Weights of a small transformer language model: MLP 1152 GELU.
Each number is 200 + 30 x the weight over the matrix's rms, rounded and kept within 0 to 999. Layers, rows and columns count from 0.

# up: layer 15 MLP up, 1152x192, rms 0.163, rows 458-526, columns 144-191
# down: layer 15 MLP down (transposed), 1152x192, rms 0.13, rows 458-526, columns 144-191
up458,167,212,137,197,140,188,168,210,151,205,202,185,175,181,204,219,210,193,201,200,228,241,160,214,220,244,199,203,229,198,192,193,271,193,207,197,224,184,217,166,142,214,199,187,204,168,209,221
down458,174,198,244,221,214,178,187,187,198,153,205,200,178,213,165,187,206,182,240,174,213,192,255,195,198,149,222,213,269,195,168,246,192,136,215,180,148,196,153,206,187,213,178,194,215,188,211,200
up459,209,213,220,196,83,184,200,238,187,255,181,208,176,180,211,162,195,192,189,257,253,234,265,195,191,217,202,249,169,134,205,145,207,137,243,153,182,250,222,169,175,235,250,207,153,196,203,216
down459,176,214,166,170,227,220,259,201,203,247,216,172,215,138,219,119,177,231,204,224,243,188,235,197,198,149,222,162,128,205,224,210,194,197,214,186,163,265,238,205,278,220,205,269,161,184,180,167
up460,173,261,202,218,214,237,198,197,180,216,198,165,175,220,236,120,208,161,163,268,195,163,214,168,190,179,204,202,232,191,172,187,195,165,191,168,116,212,216,211,201,244,204,222,131,177,193,224
down460,195,169,193,190,169,156,199,191,231,179,220,202,226,153,200,246,203,238,233,118,229,278,160,257,185,212,173,188,180,192,192,141,195,204,218,182,273,202,223,182,143,153,180,149,265,222,228,198
up461,237,207,147,209,200,212,219,165,226,223,199,166,174,173,205,169,218,215,202,184,192,236,236,222,219,232,205,164,189,245,198,178,211,198,202,211,217,214,201,218,190,185,211,232,186,243,217,168
down461,139,185,211,187,224,162,220,227,172,181,210,225,224,236,233,220,212,213,182,186,216,159,201,197,207,179,172,239,219,186,217,162,184,226,189,194,195,190,185,182,162,160,193,186,243,243,248,211
up462,202,208,189,199,163,200,199,256,181,191,173,227,223,213,214,170,210,130,211,184,176,193,162,182,181,182,217,224,202,227,192,186,160,157,185,220,200,215,220,215,215,135,234,246,207,195,246,217
down462,199,203,169,196,237,226,236,213,209,272,211,222,215,183,171,168,199,139,191,197,207,242,171,239,206,230,207,195,170,201,195,235,263,232,237,170,188,210,111,203,207,204,232,201,197,220,182,182
up463,228,180,105,183,152,226,186,187,160,171,193,194,204,200,228,190,206,182,224,191,207,222,210,188,191,237,194,188,216,168,198,156,194,210,218,208,223,183,224,188,235,165,181,156,227,200,206,196
down463,193,226,236,205,186,204,192,222,217,227,223,189,178,203,193,146,209,192,186,194,190,218,248,181,210,167,238,217,199,196,215,161,219,127,222,227,201,173,173,203,172,217,206,189,222,219,221,226
up464,262,166,170,152,192,210,227,156,182,229,207,146,177,171,215,175,182,180,229,215,234,274,183,206,239,232,192,161,207,153,230,218,211,219,229,205,171,232,223,181,166,200,250,198,201,229,201,192
down464,195,201,210,238,221,210,216,247,185,221,209,244,207,203,202,221,230,221,174,235,170,145,184,154,198,157,189,257,155,243,188,160,192,202,216,187,174,149,177,170,231,187,186,243,231,196,196,187
up465,196,211,178,193,215,230,165,226,192,188,193,189,211,201,203,206,219,183,201,250,226,168,169,230,264,222,191,249,159,232,148,156,187,200,168,202,253,192,231,232,195,228,261,174,210,209,220,242
down465,226,170,217,201,232,193,154,198,226,225,189,182,252,230,174,227,189,176,207,194,209,202,162,165,155,212,212,206,194,177,155,209,190,213,235,200,162,244,171,150,214,196,211,227,256,228,154,225
up466,178,212,195,161,186,260,150,188,160,216,196,181,207,211,235,222,203,156,210,232,168,214,167,224,193,246,189,180,197,205,132,176,260,189,201,186,203,142,230,205,208,180,224,194,160,97,192,147
down466,267,204,203,238,248,174,188,209,195,227,191,186,116,194,162,184,213,184,198,211,233,216,201,234,142,227,222,136,173,132,172,183,201,162,255,262,169,215,175,242,204,230,242,191,173,129,197,175
up467,200,228,249,205,231,206,218,193,206,213,197,246,171,212,216,225,205,227,246,168,167,208,150,229,151,176,196,163,179,212,213,163,164,185,202,222,214,198,211,247,174,217,260,227,186,136,216,172
down467,209,145,193,206,189,264,180,199,247,207,212,204,178,182,193,244,208,153,197,185,218,207,206,138,212,272,200,230,221,211,179,235,201,177,224,195,212,208,160,187,146,210,201,180,164,196,166,219
up468,268,216,190,247,202,200,207,195,185,176,208,216,200,175,201,168,198,207,205,172,237,194,197,174,219,219,202,195,227,181,232,247,177,155,196,219,188,230,216,167,227,212,240,178,153,210,191,237
down468,199,205,204,195,230,184,211,200,254,217,209,207,166,217,147,196,213,224,205,163,156,161,181,198,180,195,217,203,220,157,234,181,186,175,202,219,185,199,188,204,188,188,194,198,207,186,215,202
up469,212,227,186,206,199,212,215,236,167,250,164,197,175,156,242,225,193,139,204,251,186,224,237,235,223,195,198,191,208,199,220,191,197,167,192,170,244,249,233,171,194,192,217,172,182,198,202,196
down469,185,248,189,199,190,198,176,219,195,198,206,191,202,212,151,241,191,202,213,241,192,210,214,197,225,217,192,149,170,177,241,179,194,203,149,221,268,214,158,206,222,222,221,177,205,200,201,196
up470,240,243,176,214,224,212,172,131,190,234,209,196,231,201,210,183,189,176,250,136,201,168,189,192,194,256,195,311,171,180,231,232,200,204,246,200,205,245,221,183,208,239,270,191,205,221,189,191
down470,196,167,149,189,178,257,199,211,258,256,188,200,199,243,223,173,168,232,229,195,214,147,192,160,219,233,186,167,184,230,165,186,217,205,201,205,219,194,166,165,160,228,199,200,239,176,177,170
up471,238,202,220,212,208,251,191,207,102,223,196,197,161,187,248,217,203,165,236,170,224,213,184,194,207,213,215,264,184,150,233,210,192,174,187,175,198,280,248,205,174,241,243,151,183,178,224,222
down471,213,196,190,216,202,217,222,182,153,214,203,158,125,188,184,192,190,207,237,223,238,205,235,216,171,267,150,191,159,165,160,225,218,197,183,276,193,206,175,179,205,202,217,177,185,218,244,219
up472,191,181,194,208,202,217,193,222,180,224,166,215,178,159,229,167,206,176,190,216,225,197,253,200,179,143,207,214,208,187,220,178,187,171,144,186,203,238,219,196,215,213,239,179,155,162,220,244
down472,198,205,182,169,199,205,217,193,200,230,237,220,183,202,146,220,212,211,181,242,234,192,233,225,180,214,194,178,173,172,215,192,194,169,157,185,176,242,123,206,240,237,229,182,200,186,190,217
up473,205,180,154,202,215,246,245,165,178,217,204,166,201,182,219,186,169,162,182,202,165,196,204,185,122,226,203,156,199,146,179,220,172,194,226,183,151,254,233,211,143,220,251,220,207,158,191,200
down473,213,223,167,121,151,173,204,204,152,187,215,194,233,177,174,230,211,223,208,250,196,269,165,182,166,235,224,209,166,236,193,162,262,245,211,244,253,207,187,195,261,173,220,214,261,197,210,181
up474,275,206,188,219,181,214,244,190,221,201,190,236,198,190,210,154,207,160,212,189,140,174,265,219,163,171,202,208,148,171,261,187,217,211,174,212,212,194,209,183,190,252,247,195,176,173,188,191
down474,179,186,151,218,244,260,198,183,210,163,205,205,219,188,228,225,183,220,182,206,205,207,173,205,224,226,228,187,254,227,172,188,194,210,186,224,189,243,176,157,208,183,172,187,240,230,226,207
up475,287,177,198,201,175,205,239,181,235,185,178,220,175,145,209,220,223,128,158,203,170,166,135,219,207,171,201,247,200,242,172,161,223,195,169,159,196,174,220,223,211,191,231,207,195,200,209,191
down475,182,174,172,215,194,227,216,223,203,228,226,187,245,201,229,184,173,195,210,204,238,225,227,197,195,204,185,188,165,175,202,197,211,172,148,197,208,195,221,172,168,159,175,210,226,216,192,171
up476,217,190,243,159,138,133,168,191,233,135,191,171,191,141,211,208,216,187,203,223,173,177,207,207,165,209,198,252,218,201,217,167,223,203,143,186,182,268,230,117,207,184,227,140,133,184,211,209
down476,193,200,240,91,253,178,209,208,260,195,234,306,223,168,206,279,190,169,225,196,252,131,181,195,208,180,216,251,171,202,260,196,213,142,255,191,200,215,206,173,219,172,206,232,213,194,207,212
up477,182,239,228,201,287,197,199,206,102,285,194,219,213,216,228,235,217,201,177,165,220,205,212,176,185,218,197,248,223,174,193,114,165,167,189,222,219,218,223,164,245,166,189,228,181,186,216,177
down477,201,169,234,175,214,190,200,196,250,204,225,207,141,154,140,225,159,180,224,207,172,193,193,214,142,164,222,186,178,203,216,168,215,219,155,175,215,189,116,182,197,227,187,230,191,147,196,212
up478,254,208,186,205,160,236,244,207,210,167,186,233,219,171,231,185,205,169,191,170,196,208,231,181,178,183,199,245,206,208,190,160,223,179,222,218,181,156,207,245,158,172,213,201,154,173,180,253
down478,190,180,229,172,256,194,135,144,195,238,195,243,214,175,197,247,192,198,218,168,205,262,226,189,203,179,197,217,166,187,166,195,178,205,188,190,188,229,142,196,136,214,186,228,237,235,199,153
up479,228,171,188,169,210,244,247,220,202,216,185,190,213,186,226,171,214,151,189,192,211,178,124,201,204,195,200,245,211,227,226,176,198,214,193,126,216,207,205,185,205,267,187,180,200,227,172,218
down479,147,197,230,197,195,177,195,235,167,170,196,248,233,230,243,195,229,215,201,177,150,200,223,193,201,198,202,200,214,186,228,210,169,182,250,187,176,144,163,183,217,143,169,177,277,207,230,186
up480,164,210,179,211,193,196,179,223,167,159,180,185,220,182,237,222,188,146,217,244,207,225,190,248,176,194,194,158,206,140,148,152,201,198,178,162,224,186,220,205,162,200,216,248,169,149,210,153
down480,226,183,177,155,143,216,214,207,179,188,223,188,224,213,168,183,177,170,238,192,151,218,209,206,235,175,195,256,189,207,204,193,214,226,244,198,213,229,161,206,190,186,250,128,148,216,206,250
up481,211,144,226,215,214,166,192,179,177,195,173,208,175,195,211,215,201,163,238,154,226,217,272,227,231,243,194,220,156,155,243,181,240,184,204,179,196,144,228,184,241,206,229,193,313,175,212,218
down481,252,199,231,259,174,196,200,185,192,188,191,210,202,247,194,101,191,228,139,214,203,223,126,165,153,180,207,203,180,253,185,151,204,155,151,234,198,258,176,123,203,192,234,202,185,147,185,206
up482,148,166,189,156,209,211,235,202,181,232,187,201,192,204,229,144,213,203,200,182,206,195,162,207,218,208,197,202,202,221,226,213,202,178,167,206,193,219,206,214,202,181,214,232,178,195,202,225
down482,225,189,133,225,171,228,199,179,218,210,205,232,204,189,178,200,198,232,217,196,199,239,230,236,211,212,209,153,200,204,201,185,250,192,233,182,215,191,214,207,181,219,195,196,201,181,225,208
up483,146,163,194,185,167,184,245,241,169,244,181,204,219,176,210,183,212,188,189,199,191,185,200,186,194,223,203,192,196,201,206,184,167,186,179,214,191,224,214,215,234,182,208,203,160,198,241,208
down483,215,187,184,188,190,170,201,187,250,217,201,154,193,228,155,189,208,172,244,163,219,204,212,210,168,200,179,194,175,190,201,149,172,183,185,224,190,252,182,159,176,178,229,214,204,217,231,209
up484,198,238,221,203,184,213,238,157,222,162,176,242,178,183,245,213,219,191,196,172,214,164,184,203,176,224,208,228,215,182,201,208,200,196,205,186,167,187,242,176,255,175,231,193,260,203,209,208
down484,203,219,188,182,222,204,241,212,185,205,197,287,166,212,157,163,178,202,223,164,224,194,189,251,205,223,199,196,203,191,192,230,205,224,218,164,160,220,109,189,209,194,223,191,204,203,187,243
up485,212,238,193,271,207,194,166,184,194,162,200,196,192,159,219,138,221,219,191,232,169,234,151,246,180,208,198,226,233,140,223,153,164,177,202,200,171,178,232,197,230,207,250,160,214,86,246,198
down485,251,213,144,184,243,207,164,285,209,190,221,175,173,191,164,243,201,193,173,218,264,186,158,170,224,113,199,186,235,256,222,170,193,210,180,226,165,229,189,225,206,141,202,198,208,190,186,211
up486,213,228,188,262,198,182,222,210,203,186,191,210,194,185,228,189,205,134,148,170,208,204,249,192,212,193,209,150,180,156,183,156,181,154,144,168,144,153,230,187,229,229,205,255,185,195,181,198
down486,210,180,204,245,148,260,176,208,196,190,219,195,184,141,216,174,203,244,169,264,230,226,144,223,235,194,183,189,220,211,223,156,189,116,198,178,126,191,187,229,175,205,199,196,173,213,195,155
up487,194,192,189,165,209,252,224,221,174,246,191,262,234,182,226,209,191,161,181,172,244,189,165,218,174,204,192,204,209,191,145,217,200,153,224,161,173,180,230,153,190,242,253,207,165,197,191,233
down487,222,215,158,220,233,235,176,226,134,193,207,216,252,194,167,186,198,188,203,168,211,189,228,187,211,161,220,197,193,153,214,206,203,201,198,206,180,184,198,175,218,198,221,246,226,222,141,197
up488,184,241,211,162,180,219,153,229,192,194,201,222,176,199,219,196,206,200,245,249,194,231,220,236,205,181,193,210,196,183,114,192,189,123,185,217,218,148,230,221,176,207,205,199,180,151,194,237
down488,188,231,192,170,207,217,237,190,177,215,173,220,159,183,205,223,170,197,166,202,226,197,225,169,230,222,176,207,198,209,208,160,188,256,214,207,156,167,118,234,231,209,142,187,219,205,222,209
up489,147,234,81,172,195,203,196,186,186,190,199,184,171,163,227,222,216,206,227,197,224,217,232,228,193,211,232,205,130,197,210,190,259,178,201,202,200,184,219,192,200,236,227,192,240,183,199,235
down489,194,221,190,204,161,196,226,193,205,228,243,215,229,181,76,144,257,168,196,207,182,218,185,189,203,241,271,166,170,191,230,194,215,210,204,217,196,218,18,209,232,201,199,215,185,170,254,200
up490,198,229,144,196,189,226,199,229,171,201,179,207,171,175,219,146,195,194,187,176,201,174,238,210,210,241,196,182,180,181,215,168,230,191,145,205,229,221,231,203,239,154,217,223,211,200,225,194
down490,195,219,169,194,180,203,182,195,196,212,175,184,197,181,155,196,170,200,190,187,206,199,197,207,200,215,132,193,202,206,212,198,220,220,196,204,245,191,147,185,204,181,198,210,204,217,218,197
up491,188,186,213,142,144,206,251,208,140,184,182,243,212,200,216,127,209,171,216,174,242,206,226,217,182,213,203,213,184,186,219,207,231,110,201,164,218,215,214,178,195,232,212,220,236,195,209,260
down491,176,222,160,197,175,202,201,251,161,210,249,211,157,216,159,202,206,186,255,245,217,215,199,200,207,200,243,185,176,192,215,187,169,178,188,209,219,205,38,192,208,214,206,221,184,214,230,197
up492,235,224,164,183,157,163,200,193,176,159,179,208,160,205,247,218,210,181,192,289,249,197,190,164,138,198,194,219,150,204,189,211,192,155,205,179,182,213,251,222,184,185,250,217,240,191,233,185
down492,203,202,184,195,204,258,194,146,196,218,218,197,171,158,173,206,195,127,233,287,216,205,191,234,232,149,185,209,202,189,198,174,194,261,212,119,247,244,152,217,164,140,194,183,210,240,242,187
up493,174,230,234,176,143,209,199,253,213,189,182,196,218,226,222,198,207,188,248,247,214,213,163,197,167,161,196,199,194,225,191,143,252,192,183,157,222,184,210,203,204,193,204,217,166,215,177,188
down493,236,221,146,212,244,225,191,187,171,214,213,195,213,204,186,209,208,199,186,160,181,187,223,166,238,221,190,184,188,195,224,246,212,207,211,201,203,226,209,195,206,191,202,181,239,201,198,243
up494,193,206,239,243,230,234,207,191,220,217,204,213,159,200,201,193,190,181,171,241,171,225,233,225,160,180,202,157,187,203,219,188,212,218,174,228,193,202,208,210,157,225,209,198,203,156,205,196
down494,212,234,217,203,212,193,225,195,233,196,227,184,238,224,163,215,209,191,217,197,232,215,239,177,226,220,195,227,201,173,180,203,238,196,248,215,218,216,152,222,198,221,174,170,196,218,222,183
up495,159,154,217,194,182,173,179,182,190,185,167,191,194,161,228,186,203,192,204,248,210,236,188,177,145,203,199,224,215,151,251,196,258,142,207,202,249,164,221,166,162,138,227,146,174,155,204,244
down495,288,191,152,160,195,189,202,151,224,149,169,203,162,210,193,268,184,233,246,201,164,185,182,195,194,256,211,203,92,250,207,234,208,225,256,182,248,152,217,192,207,204,210,185,143,208,183,177
up496,173,256,189,193,195,271,188,261,189,203,191,199,202,188,230,196,222,195,172,226,168,208,187,229,180,188,202,181,234,198,134,134,210,184,217,213,163,165,218,207,214,189,223,193,204,208,237,179
down496,237,184,236,227,181,160,205,204,234,191,224,210,208,198,119,228,204,211,212,221,221,161,200,193,211,212,223,200,194,151,195,189,213,232,205,155,172,157,141,209,194,215,217,178,195,196,173,200
up497,210,222,192,233,192,205,180,202,176,218,177,230,190,199,231,213,187,176,135,189,176,167,251,221,184,248,198,217,245,204,213,183,175,185,161,96,184,229,226,175,151,180,237,221,156,177,178,197
down497,187,236,183,171,196,237,207,186,178,207,171,188,226,200,208,208,181,174,207,185,201,218,214,161,185,198,152,183,197,208,231,226,179,223,184,205,209,201,200,199,147,179,214,209,209,190,275,187
up498,182,194,191,192,218,200,216,170,217,246,195,209,243,218,219,171,220,235,209,161,193,213,281,214,193,198,194,211,181,168,208,236,230,182,213,165,182,155,214,211,224,221,213,173,213,143,213,225
down498,217,219,214,217,182,191,214,212,184,184,190,198,196,236,220,197,162,208,118,173,260,241,205,164,190,196,218,130,183,186,152,140,221,175,222,233,183,264,177,194,140,240,220,219,207,231,220,188
up499,194,253,242,230,250,252,193,152,152,194,189,204,232,202,226,146,202,177,186,211,193,180,228,185,142,250,192,186,163,201,174,241,181,162,138,210,162,251,217,195,200,257,223,194,142,200,190,239
down499,227,186,180,95,174,215,212,166,203,166,207,265,237,180,184,155,207,144,207,155,130,193,210,196,198,201,202,225,220,283,190,222,172,224,214,228,218,152,193,264,189,180,161,135,154,184,191,242
up500,180,212,233,211,145,238,187,182,205,183,212,214,193,163,204,243,204,160,252,141,189,206,210,218,182,172,206,204,188,184,210,215,191,220,207,152,170,171,212,170,201,131,267,163,218,218,192,235
down500,205,205,206,150,170,178,183,182,220,186,197,208,233,175,181,199,236,180,179,200,185,189,173,184,228,194,186,185,210,233,232,206,191,272,216,194,192,201,136,217,214,160,221,221,157,203,165,239
up501,257,192,161,163,220,225,261,212,150,156,185,269,191,207,207,163,187,161,186,243,214,247,255,204,161,195,202,224,214,190,181,204,211,146,184,203,197,257,211,224,233,220,203,220,160,168,236,172
down501,206,214,178,202,180,214,241,162,156,202,222,276,151,145,208,176,184,193,183,158,227,221,250,195,154,185,203,199,197,195,219,165,165,233,213,207,151,224,155,224,193,237,209,175,225,164,182,185
up502,134,193,168,296,133,173,155,207,78,194,190,179,215,185,227,168,211,153,230,128,213,199,168,182,195,128,201,219,217,218,223,217,224,152,150,236,180,218,233,162,156,185,189,235,184,174,218,258
down502,247,224,184,196,106,223,299,281,221,174,192,207,142,154,196,215,190,170,237,243,169,245,211,167,190,275,175,156,176,128,179,155,153,245,236,227,214,238,148,189,211,203,196,286,256,228,204,111
up503,219,174,194,230,195,205,260,221,187,149,196,196,207,202,216,239,214,169,209,189,220,206,173,192,205,205,210,254,189,229,225,199,185,223,124,187,248,256,213,173,243,191,209,168,227,179,241,225
down503,208,235,208,196,185,206,183,202,194,188,226,194,211,203,158,198,223,207,254,181,191,209,226,208,188,185,212,190,190,197,143,167,171,211,221,194,197,163,134,142,215,194,194,200,180,217,179,189
up504,206,221,167,195,186,225,222,199,213,221,194,186,169,183,226,187,183,190,211,227,184,192,200,171,158,180,213,181,168,217,188,168,203,204,183,156,212,175,219,222,181,230,243,238,224,218,220,198
down504,211,204,195,200,206,183,180,221,209,158,203,179,196,192,211,190,191,201,239,230,245,240,159,186,217,209,202,208,203,191,210,189,204,241,203,202,183,185,152,176,233,211,202,198,188,231,244,231
up505,191,189,204,166,234,226,246,160,208,221,186,211,156,189,218,195,199,174,205,178,217,195,217,210,177,180,199,181,181,206,219,216,171,207,194,177,223,220,215,155,203,236,194,206,223,201,198,225
down505,195,185,198,198,211,182,196,231,205,210,242,231,202,221,224,190,200,226,189,176,209,211,174,172,233,162,225,209,237,165,171,224,173,172,216,219,199,180,202,162,197,199,164,218,195,179,250,246
up506,213,167,193,197,167,246,158,200,205,201,191,208,181,164,220,152,215,237,210,242,143,190,171,226,199,206,195,220,214,233,198,186,200,154,207,197,183,199,234,192,203,210,220,185,160,157,185,180
down506,110,210,217,236,218,174,251,245,169,159,174,239,210,264,224,225,208,220,175,199,245,136,236,180,183,179,209,131,163,156,220,188,214,199,220,221,157,193,160,187,160,177,187,181,220,217,212,183
up507,192,225,171,279,196,190,169,214,183,187,190,199,161,166,213,209,209,194,252,170,179,178,234,170,242,180,197,160,186,186,176,198,239,215,137,186,222,201,207,247,220,217,207,219,188,165,195,188
down507,265,227,217,134,213,202,186,190,235,206,202,232,205,203,191,170,198,213,189,195,185,225,202,214,235,162,188,204,191,171,214,195,222,247,215,200,199,203,161,139,195,199,220,204,175,188,203,192
up508,155,142,185,239,178,179,146,203,220,214,179,255,200,198,226,238,196,187,178,212,160,193,217,167,165,207,196,203,222,176,157,191,168,171,153,196,151,212,222,177,181,181,208,215,191,138,175,261
down508,189,129,149,235,167,163,193,204,210,208,216,195,187,207,203,189,223,209,140,177,172,193,192,240,226,191,177,230,172,172,231,187,216,175,214,199,217,212,189,134,168,208,182,214,203,221,225,166
up509,201,208,156,237,211,232,244,267,223,162,193,216,176,169,213,185,209,199,224,224,210,170,193,232,191,219,199,183,170,163,259,201,229,183,206,131,227,183,208,201,164,250,211,184,205,247,218,209
down509,177,154,253,164,216,171,171,264,179,214,202,241,206,192,145,169,206,225,215,205,174,197,200,200,174,173,228,194,208,209,191,202,193,248,180,261,229,234,202,144,228,143,214,160,207,206,174,190
up510,183,179,182,204,142,233,127,221,153,161,208,163,214,169,230,216,200,199,205,242,192,215,151,244,217,209,202,204,232,232,197,141,233,216,200,211,217,161,225,235,184,253,226,170,237,176,190,201
down510,256,227,240,270,229,175,190,104,237,212,191,160,210,173,166,235,189,219,266,176,227,212,226,235,185,218,198,189,209,174,183,239,204,171,184,216,209,219,229,190,229,196,210,194,191,222,209,218
up511,160,119,139,253,177,220,185,227,186,246,200,166,178,238,231,244,198,143,203,158,219,204,154,180,227,252,199,243,182,183,247,158,254,205,168,191,155,197,213,147,195,263,209,190,201,178,209,187
down511,180,192,182,185,196,135,149,255,194,199,199,189,182,190,179,192,190,162,176,228,190,159,222,234,227,197,198,209,231,218,199,188,216,226,221,228,178,225,185,165,184,168,213,212,170,204,209,192
up512,193,175,236,175,196,235,207,258,185,213,189,214,159,241,213,174,205,214,193,223,201,178,186,246,189,161,201,194,206,224,190,196,204,169,192,203,205,241,201,196,203,180,211,232,125,203,224,185
down512,214,224,211,179,205,214,176,157,214,218,217,171,258,161,200,207,224,185,222,165,219,172,185,132,204,246,219,173,224,187,166,233,204,195,211,213,198,194,222,238,147,218,217,232,228,212,207,223
up513,290,155,216,165,180,244,197,197,198,182,166,172,194,113,242,197,194,213,218,220,194,146,194,194,126,202,216,254,142,211,181,234,177,184,127,177,252,230,224,132,212,224,218,237,197,233,227,244
down513,226,174,242,184,247,186,180,217,250,145,231,194,229,191,178,156,225,189,154,209,155,228,181,181,194,195,223,161,166,202,188,203,215,255,186,212,167,223,185,188,208,204,208,172,232,129,268,182
up514,224,230,169,235,175,201,159,175,215,215,193,168,201,231,217,156,222,188,230,277,215,239,249,161,209,214,200,208,204,162,203,137,202,177,200,214,171,166,217,227,189,247,231,166,209,151,211,217
down514,165,204,207,239,206,225,230,217,172,249,206,185,151,245,223,234,199,154,195,208,217,212,218,204,157,175,234,228,155,201,225,168,199,203,226,148,247,208,111,190,188,227,196,204,165,269,188,166
up515,194,192,218,208,242,242,189,232,175,201,188,186,160,174,231,188,213,194,178,178,189,218,228,207,180,196,208,180,179,169,165,163,257,163,206,128,153,212,206,179,205,237,208,164,227,210,240,166
down515,271,206,229,203,193,205,204,187,194,207,202,220,194,222,180,133,194,161,223,187,192,229,227,190,159,169,213,269,225,174,194,245,197,259,211,221,207,264,164,242,207,165,174,186,242,196,190,201
up516,240,236,232,204,222,190,228,173,160,230,193,217,175,171,223,140,207,164,216,193,144,161,232,201,203,194,196,224,214,154,177,148,188,174,201,194,161,227,224,186,260,185,245,211,238,218,204,188
down516,213,229,209,205,214,203,225,231,159,198,206,225,185,180,158,192,192,180,157,161,218,178,245,226,193,223,174,171,193,188,210,235,206,173,193,225,231,214,124,182,190,189,210,191,211,199,224,227
up517,202,208,201,163,217,253,202,253,182,229,185,250,187,190,222,217,216,181,163,131,170,219,226,233,217,196,204,235,151,165,169,247,226,193,288,191,234,183,227,178,223,222,226,113,251,189,224,211
down517,170,203,129,152,188,205,156,168,171,213,206,308,209,209,271,246,192,188,210,184,151,197,262,174,221,162,215,172,201,201,187,254,164,207,193,222,178,203,214,206,239,216,238,142,235,207,185,214
up518,180,174,208,182,192,176,270,190,195,220,196,181,181,210,222,170,201,227,177,252,155,244,193,229,190,211,203,160,181,149,202,155,213,202,218,205,237,162,214,204,224,167,257,140,240,169,245,151
down518,239,174,275,225,243,140,217,207,208,178,200,210,270,173,110,198,181,236,222,210,168,170,201,221,212,211,202,203,200,201,169,157,186,263,171,171,181,183,150,184,195,224,231,199,161,179,224,178
up519,197,234,169,165,189,157,262,177,207,188,198,273,201,176,206,232,203,125,224,160,258,220,176,123,228,236,193,232,195,189,236,204,150,164,188,208,157,182,214,215,168,174,271,190,200,170,232,183
down519,236,199,218,213,218,218,225,86,228,149,178,248,195,178,212,210,202,227,207,198,186,223,153,234,163,236,195,150,203,138,165,204,198,205,176,210,176,169,190,217,187,192,254,202,193,188,215,255
up520,137,245,172,192,187,179,177,227,148,221,185,280,183,211,230,211,198,169,188,240,190,195,192,140,164,220,201,194,204,205,198,136,193,196,192,168,197,251,235,227,229,120,190,184,215,176,209,195
down520,249,200,183,228,179,201,223,184,200,166,178,222,211,234,182,182,228,160,190,181,162,193,216,173,190,238,217,268,176,262,253,245,171,221,217,266,213,204,149,196,210,221,179,144,152,217,226,207
up521,200,210,227,188,242,212,215,133,180,195,216,150,159,155,204,188,208,198,153,183,174,211,192,210,174,213,182,185,194,209,202,221,161,154,212,232,183,252,230,185,237,187,243,166,213,190,173,187
down521,176,229,243,177,230,138,210,179,186,219,206,207,169,207,174,200,176,202,155,209,206,193,195,214,212,224,190,181,193,193,182,224,214,209,210,198,220,220,201,220,185,188,201,189,237,234,201,160
up522,149,200,183,168,157,192,168,210,172,205,198,170,184,211,246,226,201,221,217,180,229,203,141,185,206,212,198,196,236,195,224,175,212,185,214,206,213,223,231,208,241,192,188,180,245,199,233,195
down522,161,223,191,251,235,200,200,144,202,227,203,158,188,151,193,248,201,178,188,207,204,245,161,168,190,204,239,199,227,194,139,187,193,218,218,212,204,181,126,229,203,214,213,189,221,219,192,215
up523,168,219,204,180,166,185,196,218,171,209,184,210,189,232,220,248,223,247,194,187,205,183,190,206,235,209,202,191,199,218,215,174,187,145,196,190,160,225,216,201,228,221,200,240,164,180,242,192
down523,198,219,217,182,188,179,235,196,130,216,180,195,155,216,191,199,187,191,190,223,312,149,208,253,265,202,195,176,167,213,224,207,192,212,211,205,261,187,204,209,176,223,212,230,211,220,190,163
up524,198,156,192,200,191,114,223,232,173,244,193,228,207,204,241,211,209,187,230,222,246,191,239,145,166,184,201,249,217,178,195,170,167,158,108,217,230,218,241,213,237,213,274,221,199,153,249,159
down524,155,170,270,232,201,166,219,169,202,203,221,129,231,103,225,211,240,219,205,138,184,248,162,221,166,223,205,220,210,144,223,147,177,236,147,161,204,236,233,285,196,181,130,219,181,201,254,161
up525,153,183,178,251,215,215,277,217,136,218,196,183,126,275,222,206,200,177,225,207,225,219,236,238,186,185,200,217,223,158,192,166,143,159,183,132,252,156,227,232,228,230,208,216,171,223,212,219
down525,207,167,220,238,234,177,213,224,237,183,171,201,144,253,251,244,207,231,224,220,240,186,196,240,189,215,223,284,189,214,189,177,152,207,162,224,258,226,163,199,188,231,173,245,223,200,248,185
up526,200,187,129,165,215,148,190,232,163,169,193,187,199,209,228,180,220,166,231,135,202,167,226,190,204,257,211,201,165,179,203,173,205,197,222,203,220,239,219,193,220,182,214,182,268,236,240,167
down526,230,220,199,205,223,215,192,161,220,238,228,185,235,169,160,210,194,165,215,197,199,191,192,236,183,216,200,182,247,191,223,194,199,165,220,223,207,197,111,188,262,234,207,206,202,200,206,225